Weights of a small GPT-style language model, trained from scratch on English Wikipedia.
Size: 12 heads of 32 (3 for keys and values), MLP 768 SwiGLU, vocabulary 8192, 21.3M parameters.
Architecture: no biases in attention or MLP, untied embeddings.
Training: a variant of SOAP for these matrices, 382M tokens.
Each number is 128 + 32 x the weight over its row's rms, rounded and kept within 0 to 255. Layers, rows and columns count from 0. The size above them is the row's rms in percent of the matrix's.

# layer 4 attention value, 96x384, rms 0.0986, rows 33-47, columns 96-191
size [115  98 109  93 114 120 112 114 101 115 106 116 104 127 117]
[[126 142 143  68 131 147  78 141 100 208  99  88 182 169 104 217 107 100 104 162  92 126 140 125 134 169  55  67 110 172 176 126 129 159  98 154  80  27 185 116 112 151 114 107 134  80 168 104 159 174 166 113  95 152 123 123 126 172 126 155 168 144 106  85  71 174 126 151  81 114 122  87 131 236 126 169 132 115 154 103 129 129 169 190 124  91 158 195 119  80  88 146  60 127 101 126]
 [171 147  67 163 205 112 120 128 104 141  92 163 110 161  79 130 163 130 117  90 166 134 127 151 110 146 153 114 133 132 149 102 130  92 145 101  81 145 131 122  64  92 124  83 131 155 133  96 121  86 111 166  85 107 136 108  63  50  73 185 134  47 102 126 131  96 159  86 112 129 154 105 104  85  99 163 105 108 132 141 110  71 107 179 160 166 146 104 131 143 146 105 189 158 161  85]
 [ 81 137 104 128 146 127 121 113 154 100 158 101 198 153 114  82 162 164 191 158 127 160 123 171 139 133 165 145  69  99  97 117 100 110 145  94 153  98  93 119 135 118 129  99 104 142 155  99 108  74  69 125 105 128 146 109 192 101 163 107 163 151 124 152  83 102 160 145 144 107 106 115  84 117 153 126 185 164 124 148 109  96 174 116 135 131 105 126 125 112  53 110 123  79  64  96]
 [123 175 108  88 216 116  64 106 102 122 166 134 167 110 174 137 160 100 106 119 138 163 168 163 118 114 207 132  90 154 137 134 163 157 126 152 182 131 118 123 137 136  86 131  73 196 140 174 109 143 133 120 120 130 148 107 134 164 142 152 180 142 200 160 202 133 123 112  83 130 116 127  96  61  92 138  88 134 100 102 200 101 148 169 161 198  94 157 171 182  91 116 110 136 115 119]
 [ 82 115  94 119 174  87 104 128  77 123  90 137 116 161 123 179 149 127 147  89 114 133  97 122 128 109 148 211 126  99  83 180 104 163  93 118 129 186 116 104  91 137  89 145  83 132  98 121 189  60  91 142 134 129 117 133 123 113  90 128 110 124 142 135 138  84 152 132  54 182 147 145  78 111 163 152 126 200 165 139 110 134 127 224 127 111 123 122 173 126 111 170 149 164 124 158]
 [ 70 141 111 132 167 183 145 129  66 197 121 180 139 115 146 187 122 170 123 151 137 119 132 143 127 155 142 176 137 124  35 149 187 107 186 135 123 127  85  92  49 113 128  92 183  96  78 152 101 106 134 149 104 138 130 150  73  95 134 162 137 124 164 115 129 115 111 129 137 142 102 120 114  82  69 150 168 151 130 200  64 103  70 127 174 116 137  76  98 100  96 156 126 176 162 115]
 [133 120 152  80 100 165 127 114 104 119 129 120 118  92 148 102 173  47 181 118  99 109 142 102 114 104 120 165  98 162 115 111  97 153 138 159  98 117 177 127 141 110 176 110  62  67 111 171  85 152  29 134 119 141 123 126 101 136 127 111 129  77  99 108  90 207  97 134 121 104 194  74 147 148 174 157 113 118 125 131 148 135 124  83 119 125 110 112 124 103 165 150 145  97  58 115]
 [140  83 151 123 143  98  86  88 135  85 155 115 120 129 161 144 180 137 117 132 120 107 146 106  95  98 149 149 106 150  79 190 123 131 128 144  95 167 140 109 116 166 118  89  66 165 159 114  81 130 112 123 129 126 155 156 120  70 101  88 130 150 130 210 180 134 131 127  98 168 151 108 171 147 150  90  94  81 119 124 108 153 117 158 126 118 108  91 142 103 184 170 129 149 187 166]
 [121 116 117  94  90 102 110 113 126  90 109  80 121  57 121 118 143 125 125 160 131 127 141 122 143 150 179 190 134 193 107 172 129  76 159 164  74 126 100 155  81  57 112 120  93 137 151 115 147 111 153 151 126 133 133 114 138 136 137 111 132 137 104 212  95 103 196 150 145 107 117 138  95 129 105 147 176 127 127 167 150  98 161 128 128  77 158 126  93 139  96 131 135 172  82 104]
 [205 127  79 117 186 173 156 112 139 132 121 145 115 149 120 110 153 161 111  78  63 131  83 157 135 101 144 159 111 102 163 153 156 104 146 108 116 146 152 133 108 114 135  69 132 146 100  48 135 116 149 119 114 108 125 122 140 122 175 181 120 140 172 165 134  93 148 116 133  96 146 129 115 143  90 121 141  87 126 139  98  60 151 157 201  75 124 141 135 133 147 159 180  84 172 164]
 [102 183 115 117  98 175 196 168  93 108 104 154 188 161 175 113 135 132 130 123 128 135 132 163 112 133 104 132 141 126 108 111  60 177 103 102 129 114 130 114 112 138 100  84 105 146 107 160 103 142  55 107 116 148 115 104  94 138 179 125 187 135  75  98  83  89  82 143 206 156 101 151 126 123  84 114 125 165 134 160  92 138 144 152 149 130 164 158 201 136  87 169 101  85 134 189]
 [140  97 113 104 173 111 110 135 106 186 133 144 134 136 137 189 139 131 127  88  82 137 103 120  79 115 167  83 169 115 148 172 151 121 121  75  78 121 150 164 115 117 148 109  77 138 152 172  99 139  77 127 123  97 106 164 165 165  92  85 150 144 143 186 188 135 166 116 154  85 115 161 172 149  88 130 114 130 152  98 157 112 159 155 116  98 111 143  94 120  96 177 140 133 116 151]
 [ 85  95 141  80 107 141 144 128 120 124 138 148  90 132  97 107 140 137 161 192 145 136  98 164  65 152 133 118  98  92 133 137  72 150 154 169 159 111 123 163 128 132 126 122  82 111  85 158 143 199 137 144 120 169 151 122  66 112 129  95 127 172 101 134 151  80 154 133 118 152 170 130  39 141 143 114  99 143 138 207 122 128 146 104  88 117 115 113 137 150 117 122 112  91 135 151]
 [107  76 172 115 202 129 159 142 125 145 142 107 101 109 170 187 123 140 155 132 157 103 120 140 156 124 155 153  94 161 144 152 139 126 138 151  80 101 139 110 135  95 125  97 142 124 124 186  91 142 138 127 187 139 148 125 146 106 121 174  92 175  85 122 181  59 156 171 152 141  95 154 109 179 137 145 103 139 127  72 116 104 231 131 124 130 127 150  93  89  87 194  51 143 133 137]
 [142 107 127 130  88 174 146 161 118 100 150  96 100 157 111 134 119  96 168 113  89 106 123 159  67 144 160 135 136 107 109  74 152 115 157 162 107 119 170 169 129 144 107 128 134 186 141 116  89  74  91 111 135  92 117 136 192 165 126 153 123 141 196 186 115  75 116 120  40 135  81 125 160 111 127 126  98 111 135 163  48 154  88 137 219 114 125 162  81 126 150 139 119 116 180 125]]
# layer 4 attention output (transposed), 384x384, rms 0.0986, rows 129-143,161-174,193-206,225-238, columns 96-191
size [ 98 104 116 115 101 104 101 119 109 106 104 116 104 100 119 115 103 112 101 112 117 104 106 110 112 115 109 113 112  89 101 106 112 102 103 104 106  93  95  94 103  91  98  97  87  88  77 101  89 100  91  97  98  97  96  92 101]
[[ 82 163 133 112 119 131 103 103 113  92  80 156 100 152  87 117 113 136  83 100 134 122 161 136 103 155 132 116 102 145 103 103 123 180  86  56  97  38 120 167 122 101 150  96 126 153  53 156  73 147 152  85 123 119  73  95 125 166 180 105 110  97  99 178 169  77  94 134 155 127 170  67 129 111 163 105 115 122 137 134 129 168 138 122 132 155  87 143 149 128 111 102  70 143 137  59]
 [150 104 152 156 117  43  66 145 159 116 117 130  96 132 196 142 120 176 148 112  77 170 154 114 162 116 161 150  95 137  78  79 121  97 134 142  81 129  65 125 198  95 120 127 147  95 119 123 149 152 151 106 157  82 106 118 104 128 117 191 128 144 150 156 110 125 138  88 167  69 149 147 187 128 131 164 163 127 122 150 144  93  94 162 116 167 122 117 149 126  84  89 201 140 124 101]
 [107  68 167 112 170 142 101 113 119 159 165 162 144  63  91 131 120 123 133 126 159 156  58 105 117 125  88 157  83  95  68 124 169 105 119 118 123 115 202 181 103 117 100 100 145 126 110 118 129 118  81 100 105 122  63 169 114  92 166 134 140 150 157  89  92  87 167 174 105 150 153 180  25 172  75 173 173  95 197 117 104 105 141 162 127 109 146  92 187 129 116 138 176  77  99 107]
 [ 64 129 122 135 123 101 118 114 152 139 102  92 127 118 133 127 149  77 153 151 166 142  97 109 111 168 176 150 131 126  77 191 124 163  75 171 161 123 151 105 141 138 136 160  80 122  91 112 156 122 136 146 164  85 157 150 112 123 134 109 168 134 103 111 172 148 100  88 149 108  91 126 116 182 160 157 131 116 194 150 133 117 183 139 113 135 155 170 124  88 124  76 115 111 100 112]
 [224 145 125 113  99 127 111 134 104 159 117  49 123 133  75 158 119 129 142 171 191  88 129 220 172 101 139 103 112 116 112 136 147 180 165 101 130 125 123  89  95 156 105 157 140  51  96 131 118  50 116  21  61 156 116 167 155 142 172  93 155 107 134 149 153 127 174 187  81  91 116 105 179 119 159 180 115  92 107 131 122 111 139 130 165 126 123 112  57  96 121 155 144 135 210 105]
 [147  82 133 130 148 120  89 158 119  72 116 191 119 132 157 143 126 134 162 114 122  59 185 103 114 120 174 136  85 139 112 161 180 118 107  51 156 111  85 103 103 137  81 107  73 111 133 120 109 135  95 122  28 113 126 110 161 177 117 109 180  77  87 137 174 118 140 139 115 174 103 133 161 126 167 175 138 133 106 117 135 113 123 165 109 140  86 162  88 131 127 129 129  91  60 134]
 [141 144 110 118 117 108 131 117  30 181 214  82 181 173 124 150  90  85 109  97  90 125  97 132  64 134 175 126 146 142  94  98  98 155 175 160 189  63 119 172 142 134 198  71 142 169  92 124 131 121  60 169 122 132 146 147  94 132 114 128 113 111 170 121 156 111  83 126 110  69 158 159 177 103  98 129  88 149 195 164 202 130 156 106  82 181 167  81 116 118 181 127  91 137 160 121]
 [132 109 155 143 136  90 111 189 114 125 117 101 128 146 101 109 160 127 193 159 129 124 135 129  49 112 176 131 102 144 128 104 145 120  72 105 119 120 127  69 172 136 155 103  79 108 108 104 130 155 100  77  93 119 170 150 122 145 112 105 143 131 146 117 156 159 115  94  88  81 113 173 178 117 102 118 146 159 142 191 143 137 150 117 130 138 140 148 188 108 133 113 142 156 113  93]
 [ 81 121 202 171 147 138  99 156 162 162 126 122 130 133 145 128 117 146 145  93  77 136 191 105  95  99 130 126 199 153 106  84  77 120  46 106 113 119 116 143 143 162  92 107 136 135  93 131 109 144 150  90  40 152 131  64 117 132  75 105 100 186 105  80 153  70  77 143 137  73 120  84 206 120 187 118 144 135 119 169 157 173 146 173 117 160  94 111 111 127 108 104 129 130  56 143]
 [107 147 154 188 147 205 114 163 133 120  96 107 118  79  57  76 104  93 108 124 145  82 185 139 158 210 157 124 141 144 140 104 104 171 139 144 131 148  74 126 151 159 111  84 136 125 171 108 102 118  87 117  93 120 134 164 126 105 164 134 114 123 141 123 154 155 114 150 193 121 125  50 133 152  94 124  78 136 124 160 151  99 148 127 121 142 145 152 131  67 150 115 171 102 157 142]
 [120 101 158 195 152 151 132 142 196 157 107  86 159 107 105 178 125 118 200 146 151 123 152 125  99 134 167 200 146 133  80 152  64  53  81 161 112 135 121 136 105 161 104 116 128 110 144 142  80 109 113 124  82 149 105 167 100 108 158 110 130  89 100  48 136 133 127 131 140  95 110 147 206 191  92 106 138 139 171 116 165 105 133 158 160  79 112 159 139 200 141 134 157  99 105 143]
 [116 146 113 133 113 130 162  65  98 183  77 132  77 134 113 157  32 133 151 134 123 103 166 123  48  76 105 166 137 126 113 137 100 119 121 176 141 114  85 158 103 192  75  58 158 137 183 145 116  99 176 142  88 122 128 123 136 124 141  82 119 116 139  91 132 174 131  72 131  99 128 129 161 177 107 100 158 134 105 199  71 187 138 186 125  91 123 135 125 119 198 150 124 109 121 159]
 [186 122  95 120 154 105 130 162  79 164  98 129  88 153 145 140 165 105  79 148  70 128  87  91 167 118 141 141 111 120 175 167 136 120  86  80  90 133 122 151  79  83  92  64 113 101 136 138 114 108 106  64 163 152 140 206 102 109 154 139 115 169  75 179 150 133 158 177 177 142  81  82 208 129 169 139 130 162 138 150  79 169 143 195 138 127 130 141 145 101  95 127 161 101 119 133]
 [167 128 113 143 123  95 192 210 180 135 157 119 100 144 112 112 104 131 157 137 148  95 143 139 138 122 126 134 116 174 108 126 120 120 127 138 149 135 129 109 129 124  95 136 167 147 124 125 143 104 105 124  83 107 173 118 106  72 134 139 100 146  94  98 126 105 139 147 148  67 105 161 159 155  99 147 174 154 110 143 134 130 122  98 161 164 106 118  99  87 171  59 136 129 123 122]
 [146 126 208 156 145  62 103 153  91 153 142 105 103  93 164 172  99 113 122 166 126 115 169 117  57  76 128  89 154 164  93 130 137 131 107 187 132 128 126 163 161 151 160 144 108 139 156 133 104 180 162  80 136  97 131 138 127 159 114  99 119 132  76 174 148 153  66 164 137 118 128 161 224 187 134 152 101 130 102 133 161 197 138 156 112 162 100 150 116  75 179 113 127 121  60 102]
 [106 109 128 116 111  84 144 129 109 182 117 110 173  89 143 126 142 103 102 128  83 113 112 208 173 138 130 124  90 126 161  83 107 140  94 176  97 156 105 108 114 198  45 149 133 134 116  81 179 125 173 125 150 170 148 185 117 120 161 142 129  88 110 125 121 129 127 144 103 177 128 102 125 133 103 145 161 130 116  77 151 111 169 119 120 138 121 140 101 149 178 144 147  91  83 136]
 [183 139 101 161 117 150 129  74 122 122  57 150  63 126 135 109 104 146 117 124  30  97 139  96 128 148 147 101 115 170 116 135 109 121 128 138 121  87 158  64 152  87 151  94 104 153  57 172 130 140 133 166 105 148  72 107 133 106 110 108 186  82 121 150 170 113  47 125  70  56 121  53 145 123 144 113 118 160  93 161 100 130  85 119 115 115 165 162  98 132 137 109 161 105  67 136]
 [115  95 152 157 190 113 164 142 149 108 146 183 230 142 154 138 128 125 166 139 107  60  91 130 106 177  94 148 155 101 131 155 128 109 166 174 113  43  95 104 128  89 144 126 152 113 142 121 110 108 146 190 149 153  94 185 132  48  97  61 136 135 131 147  75 105 183  77 149 122 168 164 118 108 114 111 140 131 118 156  94 156 117 104 145 172 145 210 130 160 156 199 103  98 114 156]
 [139 134 110 110 166 173 187 132  77 118 135 117  80  50 120 154 164 114 138 133 133 125 143 165 187 149 110 148 104 125 106 144  96 121 159 120 143 120 139 129 158 120 163  88 145 179 132 115  84 190 149  49  97  94 136 146 166 166 113 164 156 109 156 131 113 113  99 132 163 132 149 149  78  98 140 158  99 133 153 123 141 188 152 138 115 162 169 130 129  86 114  75  92 112  92  59]
 [163 132 148 111 181 126 137 136 131  92 134 136 125 125 124 116 175  62 132 102 130 127 111 118 159 146 133 139  72 140 105 142  86 121 142 119 133 132 130 137 144 151 128  97 152  48  65 136 141 132 105 144 173 150  86 109 129 118 134 117 149 146 135 204  97 141 100 151 124 141 136  56  64 155 142 168 116 162  99  72 146 111  99 110  97 154 181 180  80 119 140 143 124 136  88 121]
 [ 91 110  79 112 105 144 153 119  96 112  98  70 157 137 112 135 175 141 186  96 158 133 180  36 134 109 125 139 120 127 107 161 104 137 123 117  89 120 146 141 104  98 177 181 143  84 130  93 166 102 129  96 100 139  95 110  93 131  47  99  93 110 179  87 138 130 107  98 142 130 135 139  99 131 124 143  86 110 108 156  76 167 106 133 149 104 136 156 125 128 136  80 143 120  99  95]
 [ 86 125 177 110  73 125 137 108 107 170 117 161  93 102 140 181 132  98 108 104 133 167 104  97 137 117 103 152 121 140 106 139  99 108 148 129 134 101 106 124 102 135 144 124  89 145 152 103  88 166  70 116 150 120 122 132 168 156  98 152  99  66  60 122 147 172 134 142 169 164 147 113 160 127 169 134 137 111  95 122 164 125 101 127 120 134 136 147 128 106 185 156 156 146 132 142]
 [142  63 135 102  98 124 113 112 159 138 162 127 101 173 148  91 111 195 112 156  70  98 156 198 122 143 134 111 123 134 123 182 122 116 147 183 128 192  85  84 170 100 128 128 122 175 120 180  75 195  77 125 110 147 152 143  73 155 172 121 163 148 128 183 109 161 128 179 128  55 100 104 105 195  87  92 127 118 103 149 115 156 201 134 125 196 153  76 106 137 145  85 119 169 179 139]
 [116 159 121 162 100 179 146 152 160  99 182 188 115 109 130 163 147  79 119 151  56 138 110  67 121 130 111 144  92 127 123 111 107 167 107  99 107  47 155 128  78 149  85 140 132 189 144 104  85 133 110 146 144  58 131 140 124 121 111 186 103 124 104 145 119 193 140 118 144 169 107 143 147 155 114 122 151 108 118 110 140 119 151 132  98  92 153  47  78 141 118  83 173 102 162 136]
 [182 135 142  94 121  94 114 143 154 183 197 151 105 176 157 164 141  75  81  78  45  92  98 140 123  99 113 191 125 114 146 127 111 140 103  95 153 124 144 109  88 106 109  85 132 113  61  35 131  80 123 103 168 120  67 140 110 159 129 139  95 138 151 126 113  79 130 149 116 106 165 153 150 141 120 125 131 171 155  54  99 121 125 165  76  99 136 124 134 164 113 135 120 144 122 150]
 [149  89  91 121 125 114  83  67 133 119  62 163 138 130 146  90 103  88 120  67 194 212 143 195  96 154 148  86  84 191  99 140 152 132 136 114 109  82 156 110 136 120 143 101  96 112 101 123 124 103 119 117 108 175  99  92 135 146  98 118 168 148  85  83  97 158 126 126  95 113  96 137 224 114 133  69 145 151 101 136 153  65 106 130 161 130 118 195 185 196 100 148  90 115  85 118]
 [128 136  88 140 140 115 118 116 150 115 147 100 142 171 129 130  91 130 137 133 125  86 158 105 100  98 135 143 156 117 133 158 111 113 151 110 199  82 145 122  97 135 120  83 187 174 122 116 110 150  97 125  87 146  62 102 137  91 128  90 126 127 143 107 177 132  97  85  77  56  82 100 181  89 134 119 155 158 189  92 127 159 130 143 135 126 147 176 112 113 139 113 151 149 179 147]
 [128 139 149 155 143 167 182 142 153 149  40 177 142  84 130 163 113 109 112 144 186  89 107 124  67 153  91  99  45 165 165 179 176 166 168  98 106 105  75 105 143 115  86 113 108 129 131 165 124 127 178 158 123 140 124 156 113 149 186 107 133  90 119 154 139 171 177 129 189 103 162 130 115 115  68 124 129 128 166  94 138  95  78 129 148 128  64 133 155 125 133 187 119 161 119 172]
 [158 139 112 106  84 118 122 111 117 154  86 122 131  63 147 150  81 148 131 133 152 115 132 153 112 156  72 154 138 154 108 127 103 137 112 144 128  63  92 124 184 130 101 148 140 154 133 160 149  69 151  85 169 153 120 119 139 107 161 149 117 122  63  97 121 129 118 140 176 155 118 141  81 150 131 116 146 130  56 129 168 137 143 124 124 135 124 122 164  98 122 108 113  99 171 139]
 [155 123 136 161 116 135 148 123 111 126 190 105 125 111 187 159 129 116 136 130 148 114 119  59  91  74 113 107 122 106 159 127 136 154 209 142 148 209 146 129 147 104 133  80 111 144 131 187  67 137  53 137 110 138 129 124 133 113 111  89 126 174 192 116 170 156 128  98 150 128 139  85  85  91  93  87 104  97 163 175 177 113  92  86 109 130  87  52 125 160  90 149 160 181 140 153]
 [ 48 154  94 126  93 119 186 185  68 145 155 174 134  96  95 106 110 172 110 166 127 152 102  89 149 154 113 115 174 117 128 161 152  71 106 134 118 123 177 132 111 159 109 139 113 100 133  77 110  95 140 107  96 112 176 172 120 156 158 106  77 102 162 124 127 133 102 103 145 117 108  97 130 179 126  89  94 153 120 132 148 126 168 182 130 100  94 102 102 109  70 161  76 142 157 124]
 [183 154 122 159 156 169 142 145  98 166 139  94  97 187 114 183 107 102  82 127 113  85 150  92 120 103 164 103  67 111 106 170 115  87 142 147 166 130  85 105 147 100 104 125 149 119  84 111 105 132 172 111 102 118 119 119 179 185  32 164  96 136  62 151 144 158  70  88  71  91 126 102 122  96 149 143 153 153  74 113 138 181 146 132 117  79 121 158  74 121  71 100  79 112  37 130]
 [115 134 212 124  86  74 150 129 159 178 116 180  68 221 116 102 143 126  85  99  91 130 112 100  99  83 144  77 150 160 183 137 140  97 145 128  88 109  76 140  92 162 109 166  98  99 189 102 128 135  92 121 134 141 128 119 152 117 112  51  41 198 157  56 137 188  96 126 104 186 149 110 175 109 121 110 129 147  15 117 124 127 165 137  99  85 148 118 114 128 124  99 156 158  91 141]
 [129 167 121 147  98 158 131 109 117 112 133 125 143 105 102 126 108 181 132 166 147 111 130  69 119 139  89 126 140 112 136  73 129 167 208 161 153 165 109 150 103 111 153 107 141 177 121 139 108 106 213 119 161 124 149  80 128  94 119 163 105 114 131  97 147 105 104 134 203 147 139 153 126  84 123 105 130 126 169 244  76 184  96  83 199 154  98 129 146 184 102  88  98  81 130  51]
 [136 149 110  85 143  96  59  86 152  98 118  83 142  66 118  82 116  87  73  76 134  96 134 178 152 130 123 137 146 149 146  99 115 148 149 136 170 212 136 107 161 184 134 144 144 171 102 184 145 148 142 154 148 163  98 120  91  55 236  80 115 144 154 146  77 115 138 146  97 108 102 163 137 159 155  97 125 133 141 107 145 138 183 101  85 158 161 128 161 137 149 154 130 164 213 121]
 [103 169 158 123 119 125 104  99 176  83 120 138 145  71 114 114  83 212 115 171 117 187 189 113 122  92 154 152 144  79 154 116  67 133 109 144 121 183 132 114 186 164 198 144 128 107 141 115 194 122 210  89 155  96 136  82 181 101 154 201 105 146 147 113 114 106 121 123 131 109 129 129 108 159 124  74 174 118 107  59 111 163 182 126 165 184 139 122 187 151 135 107 130 170 108 128]
 [105 132  78 107 122 129 152 137 163  93  93 113 142 182  92 155 116 113  88 114 148 143 133  98 136  37  91 130 135 172 103 121  87 151 133 140 143 134 166 212  74 127 163 161 135  92 111 167 130 125 173 125 197 177  50 106 133 170 166 134 111 185 128 104 141 103 148 118 159 155 137 131  82 112 150 121 121 110 143  56 193 113  58 138  70  96 162 168 172 167  65 132  94  98  82 153]
 [141 141 143  87 143 129 101 141  90  82 105  80 169  76 183 100 103 129 117  97 186 142 141 153 192 158 117 134  96 138 138 106 189 145 158 139 120 160 127  47 216  92 134 128 119  88  17 194 120  90  86 186 128 142 107 183 144  59 124 106 117 102 159 106 132  90 131 165  94 152 154  74 139 115  68  81  99 147 136 118  97 110  62  79 128 147  69 177 164 136 114 119  60 117 134 107]
 [130 149  62 125 112 131 162 107 127  84 104 115 126 124 146 131 121 162 165 144 118 102  59 113 139  97 132 168  91 154 136  95 127 118 155 117  83 180  81 136 163 130 130 189  99 139 179 255 152 125  85 110 105 139 115  98 133 136 138 131 160 184  95  65 143  96 153 188 104 225 138 193 101 161 116 117 147 103  94 131 122 100 128  80 126 119  66 100 138 106 102  96 153 118 124 116]
 [126 153 134 121 146  82 132 154 110 110 149  82 122 104 100 121 171 132 110 165 108 100 109 100 181 108  70 118 121 113 199 112 169 170 193 188 141 130 155 105 168  74  77 180 184 149  99  92 160 137 166 175 111 149 125  93  77 136 147 133  53  99 163 186 177 126 173 164  94 172 185 108 116 111 143 140 103  94 140 175  83 184 131 131 140 137 146  95 155 125 158 119  97 108 180 118]
 [135 123 169 114 154 101 108 110 202  67 151 145 122  51 126  92 166 144  86 100 140 172 115 172 201 163  96 126 100 155 142 110 112 132 146  86  95 148  92 132 124 136 159 181  63 120 129 127 166 117 152 158 174 148 130 123  97 130 152 152 159 109 141 179  88 151 144 195 173 130 169 112 103 101 173 129  68 161  81  77 126 103 147 132  73  84 111 146  61 111 128 147 106 115  71  67]
 [110 148 171 160 121 124  89  68 187  87 164  76 127 106 130  91 156 148 134 141 103 171  79 128 127  47 115 154 137 126 135 110 128  61 147 128 109 117 137 163 114 168  76 185 100  90 146  88 108 153  96 132  99  56 105 107 133 131  71 155 176 149 167  97 153  71  88 120 147 149 132  88 100 152 126  52 144 116 127  82 114  45  95 140 138 105 158 133 149 108 165 162  80 141 111 108]
 [ 99 201  77 102 170 132 107 121 141  85 169  79 117 154 140 115 147  82 133 158  81 122 105 177 134 160 186 173 195  81 141 122 117 119  96  94  96 212 120  93 120  63 190 127 115 125 148 106  93 135  34 170  53 140  79 125  98 166  61  98 168 110 182 110  78 149 147 173 104 164 154 119 130 127 153  96 142 140 189 136 151 163 142 134 111 139  91 120 154 148 126  84 168 131  97 144]
 [137 119 168 110 142 101 108 102 122 146 107 127 164 156 135 145 155 145 140  71 106 185 112 165 128  78 132 120 147 146 138 126 129 173  28 110  94 137 134 115  93 171 108 151  76 116 139  96 184 147 188 202  85 116 113 187 118 140 121 132 122 126 112 109 107 101 102 151  68 192  94 163 184  69 128 145 176 176 160 129  99 131 119 141 137 150  68 138 137 154 141 207 117  76  70 127]
 [131  91 126 102 131 131 170 124 164 146 174 120 145 155 108 122 163  70 173 114 127  72 119 143 122 111 137 117 121 118 136 138 135 152 174 158 116 162 146 140 144 181 138 138 135 131  65 139  90  80  34 145 194 157 156 146 120 131 103  98 147 148 155 125 152 114 171 144 137 136 111  34 135  68 181 170 183 125  26 121  85 147 158  79  61 227 168 175 131 119 139 142 127 147 199 144]
 [ 87 142  91 171 156 132 110  78 132 129  75 111 148 125 103 162 139 160 127 132 135 108 100 104 111 146 151 184 126 144 122 127  76 165 124 122 120 102 173 125 148 123 154 133 129 118  99  81 128 112 174 140 163 177  77 123 152 112 120  84 128 122 126  96 174 163 150 145  94 119 125 134 135 130 203 137 134 176 173 114 130 174  91 117 135 174 140 217 147 152 151 128 116  75 154 128]
 [ 90 114 142 109 147 129 105 142 171 111  66 174 146  66 165 139  83 108 116 165 157 146 147 163 147 169 101 140 106  85 120  59  87  61  65 166 114  95  96 138 152 140 156 145 134 157 110  96 104 182 141  48 108 157 137  95 155  94 118 166 122 145 158 201 115 152 204 107 139 104 145 124 128  96 112 114 102 129 141 123 115 143 103 133 156 152  89 181 122 168 143 119 115 180 105  73]
 [128 122 167 113 119 132 102 113 120 118 147 114  97  90 134 152 105  84 123 145  90 110 128 119 115 104 140 134 181 139 109 189 144 113 108 107 133 148 140 106 154 129 118 138 119 161 202 140  66 171 101 153  94 111  63 139 127 139 121 142 164 197  74 100 150 186 115 123  80 140 117  36 160 125 120 115 151 113 112  61 139 106 114 135  73 154 188 146  80  84 103 109 140 148 187 154]
 [115 161 133 172 172 160 217 139 130 145  38 118  82 102 132 138 186  83 152 117 112 112 126 114 101 131  93 130 163 109 156  96 126  71  86 154  96  85 118  85 143 113  98 188 132 123 152  74 114 103 135 137 165 123 108 140 140 137  48 149  90  68 113 147  83 143 109 102 104  88 124 188  26 150 116 109 123 123 124 178 127  88 108 112 139 157 126 162 153 131 134 151 100  41 151 146]
 [ 99  98 100 106 136  91 159  99 133 175  79 131 123 153 180 144 150  76 101 135 103 129 153  93 101 161 106 113  77 100 109 150 175  89 113 157 128 121 126 201  38  67 100 100 119  98  98 137  87 174 123 119  92 125  90 111 141 177 162  97 175 140 114 154  92 114 103  88 118 177 162 165 125 110 124 199 138 130 192 149 176 134  85 129  96 148 102  92 115 124  46  91 137 146 161 147]
 [108 142 151 153  77 152 107 121 109 115 152  63  49 137 140  95 106 161 103 106 171 131 137 162 142 168 108 140 184 120  96 209 147  81 101 153 186 196  66  83 161 200 141 149 119 128 114 127  98 144  80 159  93 144 140  91 128 181 149 106 111 186  95 175 140 132 128 149 127 109 143  76 143  87 151 120 163  60  77 177  58 144 157 113 133 159  99 147  91 123 142 145 117 203 181 131]
 [116 160 144 123 142 117 149 165 138 125 133 140 177 163 116 133 137 160 169 142 137 138 128  98 153 171 127 102  82 117 116 205 120 147 164 131 115 112  96 113  86 136 121 152 124 171 172 169  89 115 159 144 134 107 127 181 137 159  92 101 124 106 159 122 153 151 150 118 159  96 131  91 124 151 108 168 147 120  68 123 101  86 138 112 156 140 164 114  76 149 130 164 148 135 182 150]
 [129 152 150  53 143 103 108 115 156 166 103  97 107 134 104 152 146  81  92  71  97 113 147  95 150 138 114 153  85 108  59  81 109 112 125 177  81 124 111 119 126 111 153  98 174  40  79  80 109 103 127 138 184 110  88  67 135 122 104 114 109 158 128  86 127 108 123 133 176 108 187  69 122  73 142 142 131  83 137  94  86 148 107 151  88 124 138 169 139 102 108 134 128 136 123 113]
 [104 152 135 152 125  90 128 146 122  75 100 201 107  56 112 124 111  93 124 164 171 207 143 123  98 103 125  99 118  80 114 166 161 178  82  84 136  81 139 144 108 146 200 109  86  88 186  88 158 138 146 144 146  92 112  68 197 125 119 128 176 106 116 131 140 179 121  85 158 146  83 201 174  99 137 148  85 175 157 130 117 143 140 149 174 105 148 125 113 129 112 156 106 109  49  99]
 [117 117 105 139  77 116 134 167 134 159 146  99 136 183 148 139  90 128 124 141  57 146  80  98 133 101 155 117 144 134  79 128 115 113 151 201 104 133 174 123 151 150  78  63  94 156 117  93 118 125 125 152  64 128 150 146 155 128 120 100 128 107 155 143 142  85 122 114  60  91 154  85 160 117 129 148 148 120 122 103 126 161 207 116 112 205 140 121 148 149 182  81 160 103 155 134]
 [112 125 109  67 116  95 202 125 119 115 115 137 142  70 108 170 145 116 127  89  96  85 106 159  87 114 152 130 126 125 113 126 131 153 157  99 160 104 138 128 110  70 114 144 148 146 126 122 130 153 135 111 196 132 165 137  90 123 204 137 131 102 112 155 123 180 135 132 126 153  89 233  68 180 112 136 160 124 157  78 148 156 127 139  94  47 101 113  90 152 171 112 109  64 129  93]
 [179  90 107 111 124 118  55 133 121 188 132  72 173  78 108 114  48 167 119 109 142 114 118 130 109  95 124 116 191 133 147 110 143 129  85 114 172 107 125  79 131 166  18 162 139 119 168 148 161 104 230  59 154 196 134 141 115 103 191 120 132 197  95 142 163  79  76 148 102 154 110 161 168 159 141 137 109 143 100 111 142 108 127 135 106 143 132 126 139 102 123 118 125 125 128  98]]